python train.py --num_hidden_layers=12 --hidden_size=160 --num_attention_heads=2 --num_key_value_heads=2 --head_dim=64 --intermediate_size=448 --vocab_size=8128 --hidden_act="swiglu" --norm="rmsnorm" --norm_place="pre" --norm_eps=1e-06 --positions="rope" --rope_theta=10000.0 --rope_fraction=1.0 --qk_norm=true --attn_scale=0.144 --bias="none" --tie_word_embeddings=false --parallel_block=false --init="normal" --init_std_qkv=0.0489 --init_std_o=0.0 --init_std_up=0.0489 --init_std_down=0.0 --init_mimetic=0.5 --optimizer="ademamix" --learning_rate=0.00108 --beta1=0.9 --weight_decay=0.41 --lr_head=0.00788 --warmup_steps=474 --schedule="wsd" --decay_fraction=0.898 --decay_shape="linear" --final_lr_fraction=0.0 --batch_tokens=65536 --max_seq_len=2048 --doc_mask=true --train_tokens=323600000 --max_steps=4938 --dataset="wikipedia_en"
Each number is 50 + 15 x the weight over its row's rms, rounded and kept within 0 to 99. Layers, rows and columns count from 0. The size before them is the row's rms in percent of the matrix's.

# layer 2 MLP up, 448x160, rms 0.0764, rows 71-84, columns 0-79
096:56 34 40 44 51 53 43 51 52 68 53 57 27 19 53 46 50 43 79 56 46 35 59 41 63 73 59 61 77 40 67 49 30 51 55 37 42 33 60 61 62 45 82 62 52 34 63 47 58 37 34 45 14 36 68 46 65 76 07 79 34 63 44 41 41 39 58 29 54 53 55 38 23 42 67 32 69 57 49 18
098:49 52 62 50 53 64 58 51 60 87 28 35 60 64 52 51 31 40 56 60 30 67 62 61 52 44 56 44 36 81 29 59 40 40 68 39 44 54 31 63 59 47 34 48 52 37 42 37 57 53 44 41 44 55 49 59 47 42 54 12 37 51 27 42 24 75 50 54 54 46 37 59 37 52 73 70 17 70 27 77
094:60 53 51 55 31 49 28 42 47 58 44 80 55 41 28 37 93 58 30 28 71 36 48 63 59 48 82 53 60 50 49 52 44 45 53 52 50 42 32 30 49 91 78 48 19 39 49 39 50 45 39 60 53 41 59 45 19 59 54 73 43 42 58 45 46 59 48 55 68 47 37 58 38 29 46 37 46 34 65 62
108:71 51 81 78 61 52 41 32 41 58 45 59 56 36 38 32 51 50 52 39 61 34 33 43 65 33 50 50 77 61 45 55 48 40 51 70 65 25 26 41 47 56 43 47 60 27 37 67 42 45 47 37 18 40 41 49 38 85 48 55 16 25 26 52 66 42 77 59 65 68 55 71 61 43 71 62 60 41 74 31
113:52 45 44 61 52 47 62 26 64 61 73 29 65 58 34 63 56 57 70 44 40 33 47 72 55 74 45 35 49 46 75 56 49 57 30 50 77 56 44 48 62 23 64 40 36 52 53 36 35 33 49 31 46 39 47 51 52 46 48 39 71 50 59 53 47 61 23 46 45 73 40 34 48 52 39 55 44 62 56 57
110:65 74 84 28 32 31 51 63 50 70 73 30 49 45 73 45 45 32 43 50 52 69 29 39 14 46 36 39 53 44 62 43 48 49 50 66 70 81 53 72 40 52 48 45 59 58 43 77 47 58 65 34 18 56 56 47 69 57 54 49 72 58 36 45 31 46 58 58 40 45 59 43 55 75 59 26 52 55 58 46
117:15 62 47 53 54 45 50 42 60 73 38 43 75 62 34 62 45 59 21 45 54 32 36 69 24 59 38 49 39 63 65 53 49 54 62 41 79 76 49 75 37 45 53 62 49 54 56 54 43 83 49 72 33 46 64 45 48 47 60 46 50 48 66 47 34 44 65 37 43 68 43 53 45 43 37 51 28 33 73 44
088:46 58 60 69 66 34 83 44 59 56 50 18 80 76 56 56 60 44 46 38 25 58 36 40 38 61 46 29 41 49 36 30 46 46 29 22 46 15 50 61 70 32 42 29 40 49 64 53 46 19 45 53 47 44 39 57 78 00 39 55 36 66 46 40 48 44 28 35 71 68 21 47 54 56 56 58 37 44 64 93
110:21 59 67 48 50 64 03 32 43 60 32 88 32 29 41 51 85 50 37 61 82 44 68 52 91 40 50 35 56 58 50 37 37 28 44 48 54 45 44 48 52 79 73 48 22 79 40 52 49 53 39 79 18 48 54 55 30 41 41 47 14 76 69 56 62 58 49 55 55 35 37 58 28 51 32 57 62 20 46 52
090:13 34 60 48 46 55 62 53 62 28 89 70 40 55 42 48 67 82 31 69 56 75 64 57 64 77 34 69 44 57 58 39 31 48 56 34 34 32 63 44 65 58 62 57 25 50 45 45 61 39 75 43 70 63 66 75 55 45 47 46 34 91 55 49 48 66 33 39 61 44 48 49 40 31 46 32 45 39 53 63
093:38 34 54 65 59 20 80 47 42 19 50 50 51 72 57 63 48 41 48 72 63 33 42 75 57 56 69 30 53 52 68 58 61 55 49 58 66 59 51 23 42 47 26 00 68 30 73 55 68 56 30 76 66 53 58 47 69 40 63 60 33 29 50 37 36 34 21 48 60 49 54 36 52 43 80 46 50 71 68 71
095:53 48 52 65 50 57 67 54 48 38 73 59 53 61 40 47 50 42 48 40 22 58 42 44 66 71 53 21 30 26 70 74 25 51 61 34 59 47 34 33 45 41 50 46 47 51 61 26 69 45 59 48 54 35 48 57 62 61 50 65 38 84 33 35 77 35 38 48 51 59 61 39 45 58 57 53 18 42 47 62
106:46 31 61 73 58 49 51 42 61 57 42 57 60 37 37 26 49 59 49 52 46 58 73 39 00 75 51 50 63 22 99 52 36 53 35 49 51 75 31 60 53 39 52 28 47 47 47 46 74 84 61 71 62 51 47 61 62 68 27 63 46 54 40 68 50 49 58 50 40 40 89 53 44 37 68 36 71 52 51 33
104:44 42 54 46 83 62 40 67 44 53 29 73 44 75 67 38 44 57 53 62 40 42 43 12 51 46 42 71 52 63 57 32 45 44 57 44 45 69 11 27 34 47 44 57 47 65 53 64 36 26 45 58 72 75 43 48 56 41 50 49 36 47 33 25 54 38 53 46 34 40 54 37 63 74 69 50 47 54 42 58
# layer 2 MLP down (transposed), 448x160, rms 0.0697, rows 71-84, columns 0-79
103:46 69 62 56 34 57 61 46 48 39 58 49 69 72 40 45 49 67 37 41 67 60 50 65 35 45 42 42 25 58 24 44 69 61 41 78 50 57 56 41 36 40 19 36 49 62 33 54 19 59 67 65 99 50 26 41 38 20 99 34 73 31 48 46 60 62 58 47 50 52 34 58 54 49 42 74 33 44 45 66
102:50 45 40 42 55 42 47 30 37 70 45 33 38 40 53 46 54 44 61 41 18 50 60 48 33 51 34 57 47 23 44 77 49 49 63 50 85 32 47 44 99 59 52 67 70 55 32 33 49 60 50 15 38 57 60 64 46 42 40 57 65 64 65 53 79 54 34 44 50 71 40 43 65 90 42 50 57 59 26 51
100:54 74 41 72 53 60 55 50 40 36 56 70 54 47 33 46 55 54 60 42 41 36 62 42 64 47 33 50 06 31 83 56 44 67 48 28 55 41 35 63 53 30 57 73 74 48 42 91 27 56 64 28 61 48 40 72 67 60 50 49 57 45 47 49 29 25 52 67 45 61 32 47 35 67 43 60 38 54 56 67
111:63 38 69 78 40 49 40 42 41 64 33 44 69 44 38 43 50 36 33 40 53 61 32 65 59 22 26 42 87 62 45 58 69 65 49 71 49 46 25 32 38 51 37 61 78 61 43 58 54 54 58 38 51 60 49 63 36 99 48 60 25 10 43 36 55 57 58 78 63 81 55 37 49 46 34 40 64 32 64 36
099:48 38 26 36 51 64 76 78 50 50 51 60 23 63 60 66 56 66 39 38 66 66 63 82 55 21 29 47 53 52 55 50 56 65 51 40 45 43 35 14 35 34 46 44 47 49 48 47 44 59 45 64 54 48 58 50 67 74 42 46 21 34 42 61 60 33 39 47 47 61 39 64 47 76 59 61 33 59 82 37
119:51 77 68 60 39 40 39 60 77 55 35 54 28 48 85 55 48 36 65 59 69 59 10 24 61 56 38 41 62 40 41 23 33 48 52 40 69 69 80 64 12 44 62 42 54 73 40 64 55 64 71 51 18 56 33 45 75 71 38 59 65 63 39 11 34 49 48 45 45 57 59 55 47 68 38 42 43 45 41 29
112:28 78 44 64 36 36 49 02 57 48 33 34 58 54 36 92 70 36 45 20 60 43 36 47 44 51 58 42 55 60 57 58 42 48 58 46 61 51 62 60 68 69 53 71 45 59 41 56 41 60 59 68 21 61 59 68 79 67 32 57 44 42 78 60 65 45 69 55 67 34 40 42 22 45 65 38 43 43 40 30
087:62 48 44 32 51 45 31 61 44 68 39 53 48 70 28 48 53 59 48 45 53 36 53 63 64 62 14 61 44 42 36 61 39 38 51 53 52 42 81 72 47 61 45 46 47 48 39 57 58 30 19 26 68 41 69 57 55 60 52 42 47 61 38 45 54 49 47 40 33 18 51 63 59 55 28 51 34 56 51 49
111:44 42 46 65 26 36 47 51 46 34 13 53 38 29 52 68 51 58 76 55 64 67 53 28 61 35 40 57 46 48 35 59 63 75 66 44 40 54 32 38 52 62 50 39 55 57 28 66 49 24 36 58 42 45 44 45 59 35 34 47 65 01 40 43 60 47 43 59 46 80 33 99 28 44 77 64 58 65 69 57
095:32 50 40 67 77 56 64 57 44 52 26 26 57 62 58 34 52 69 58 57 58 32 64 33 51 55 44 19 45 52 40 34 61 21 43 50 40 65 55 67 72 50 49 32 43 81 41 43 29 62 51 25 44 61 43 46 61 56 63 54 45 39 72 48 74 25 26 49 63 59 32 66 50 39 50 62 30 75 44 57
094:63 59 41 44 41 55 11 50 72 94 51 45 39 37 38 39 54 58 49 27 46 73 55 30 45 48 40 54 53 51 51 46 50 30 50 41 36 33 50 77 55 55 74 99 50 67 27 42 35 51 63 31 42 35 43 55 37 55 36 36 77 65 55 56 61 63 66 52 52 59 42 58 54 50 20 62 45 25 21 42
103:70 37 44 35 31 24 50 46 42 73 50 21 44 54 77 41 48 48 69 64 52 36 51 33 62 71 53 56 28 44 55 44 57 68 53 65 48 53 71 63 71 70 54 61 47 60 47 45 42 45 49 53 26 47 69 45 38 25 35 22 63 34 63 50 31 58 35 64 65 45 37 49 62 42 48 37 58 57 66 29
097:52 51 61 79 51 44 28 29 28 55 65 45 51 70 40 74 35 43 76 77 43 45 57 61 33 56 44 38 74 44 48 67 59 44 57 66 44 28 63 44 63 53 45 57 60 55 42 42 62 41 53 42 47 67 66 13 51 49 57 52 21 61 40 45 60 56 27 40 38 69 49 54 55 50 33 53 26 36 62 50
104:60 67 53 34 30 52 50 54 50 53 43 54 64 50 34 78 72 31 42 38 69 55 78 13 57 54 49 56 54 41 57 32 47 29 58 47 75 59 32 70 15 34 50 53 56 55 83 84 52 61 58 31 64 44 46 34 61 68 63 68 41 63 61 35 47 51 69 44 60 35 72 50 50 27 54 48 68 49 81 80
# layer 2 MLP gate, 448x160, rms 0.0785, rows 72-84, columns 0-79
102:29 66 43 44 47 56 52 20 96 58 38 58 57 54 58 37 58 49 41 44 57 49 70 66 53 89 49 57 40 23 44 63 55 60 45 63 63 65 48 30 49 51 50 70 58 28 52 58 40 30 21 56 17 40 55 61 42 09 63 40 35 41 62 25 44 52 41 27 44 47 37 48 52 37 76 61 47 49 38 76
101:77 50 39 57 40 23 45 15 65 29 55 42 61 42 58 47 69 58 41 66 53 63 50 58 56 49 44 26 31 50 55 35 40 46 64 26 37 38 41 46 45 53 47 56 46 31 21 75 34 58 47 49 61 30 40 65 44 65 40 33 69 68 43 40 40 15 32 56 28 53 44 50 82 65 21 39 35 53 43 35
102:39 46 70 34 37 52 41 36 48 58 49 70 24 51 39 49 45 41 74 55 52 30 23 33 74 45 58 55 53 52 53 71 45 47 62 61 81 42 51 41 53 60 32 55 70 36 36 56 63 47 36 39 44 40 49 20 48 45 51 47 44 51 38 35 37 00 61 41 43 32 42 52 60 73 67 69 42 54 50 03
091:57 58 73 55 55 66 30 38 65 57 53 39 65 40 50 42 56 54 59 55 23 17 36 29 50 67 66 83 38 47 47 68 48 45 52 76 53 66 67 78 44 59 61 55 69 46 54 59 61 22 58 32 32 53 37 35 42 34 59 32 73 59 68 52 54 49 58 44 35 46 55 28 50 27 32 18 67 49 31 53
104:19 29 47 71 45 69 35 39 60 36 21 50 30 29 33 38 74 39 44 54 67 30 52 21 76 58 43 68 55 55 56 66 45 43 50 47 66 46 68 41 45 57 31 54 59 68 48 51 60 71 53 42 55 26 54 42 56 70 25 47 41 45 57 62 55 41 47 51 42 54 59 55 36 46 49 59 67 26 64 24
109:28 41 43 43 46 43 40 70 76 64 41 43 53 44 65 22 10 45 24 55 39 44 59 69 23 66 64 45 52 58 21 54 56 28 38 48 53 53 43 52 19 39 52 48 54 66 46 38 47 52 50 74 46 73 69 42 49 62 56 33 42 34 36 73 46 50 52 61 45 64 53 80 48 41 55 51 42 24 35 38
083:39 41 72 65 49 49 58 56 69 36 71 48 45 43 62 42 44 38 50 50 45 51 38 36 24 47 73 37 44 52 54 46 54 42 51 44 49 65 11 32 63 37 45 57 57 68 60 40 59 72 78 96 32 60 36 31 53 38 50 44 52 38 43 56 41 39 47 60 70 61 70 48 61 41 65 54 41 36 36 60
105:57 87 67 41 43 58 50 46 34 75 49 59 47 69 44 56 57 34 71 45 64 22 34 35 56 55 40 30 33 32 46 49 62 47 90 69 81 46 61 48 57 74 58 57 70 33 49 39 54 39 45 52 50 29 48 40 59 25 49 45 48 41 33 16 49 46 35 40 42 68 28 68 57 68 46 58 42 65 75 61
091:53 78 74 34 27 47 64 41 50 46 75 69 42 35 44 60 45 40 40 62 49 65 19 20 83 63 41 60 45 51 36 46 32 65 64 33 36 53 62 44 73 39 30 74 56 45 54 66 51 52 64 46 68 68 36 42 40 31 63 35 56 51 44 40 44 63 74 26 57 40 50 36 46 58 38 45 44 30 56 48
101:42 54 50 58 56 60 71 29 44 47 49 46 43 49 43 61 44 55 62 29 61 68 67 76 32 62 38 46 65 65 57 58 38 59 57 51 50 70 45 44 69 31 34 43 39 76 70 25 32 49 33 53 39 50 41 60 61 37 64 57 77 56 57 66 58 55 52 29 49 66 45 36 45 63 53 83 50 58 72 70
102:67 45 49 53 41 52 72 60 38 34 64 68 54 57 39 61 46 69 64 50 08 36 44 53 48 33 54 47 61 31 53 84 33 52 53 43 52 53 70 59 55 46 60 58 42 66 70 53 49 50 40 29 21 80 41 36 53 57 16 60 99 57 57 36 54 58 74 35 54 26 77 50 61 75 39 33 31 44 42 46
104:63 30 66 56 49 53 55 65 65 56 35 60 37 36 57 32 62 73 47 47 49 76 50 44 47 63 66 63 32 44 69 59 45 26 51 36 51 68 26 52 47 44 47 35 49 44 35 48 49 65 56 64 47 50 37 65 59 68 23 60 74 51 37 55 51 34 45 63 53 23 61 47 49 42 77 49 81 45 10 47
094:45 52 47 42 37 31 75 49 46 45 56 42 51 23 20 74 77 41 42 38 61 73 73 35 69 67 29 59 38 41 37 57 40 40 61 41 74 68 68 71 40 43 47 42 61 38 77 43 57 59 64 37 46 19 45 34 63 48 60 64 46 54 53 54 45 49 62 58 68 31 72 45 59 37 52 50 69 42 76 73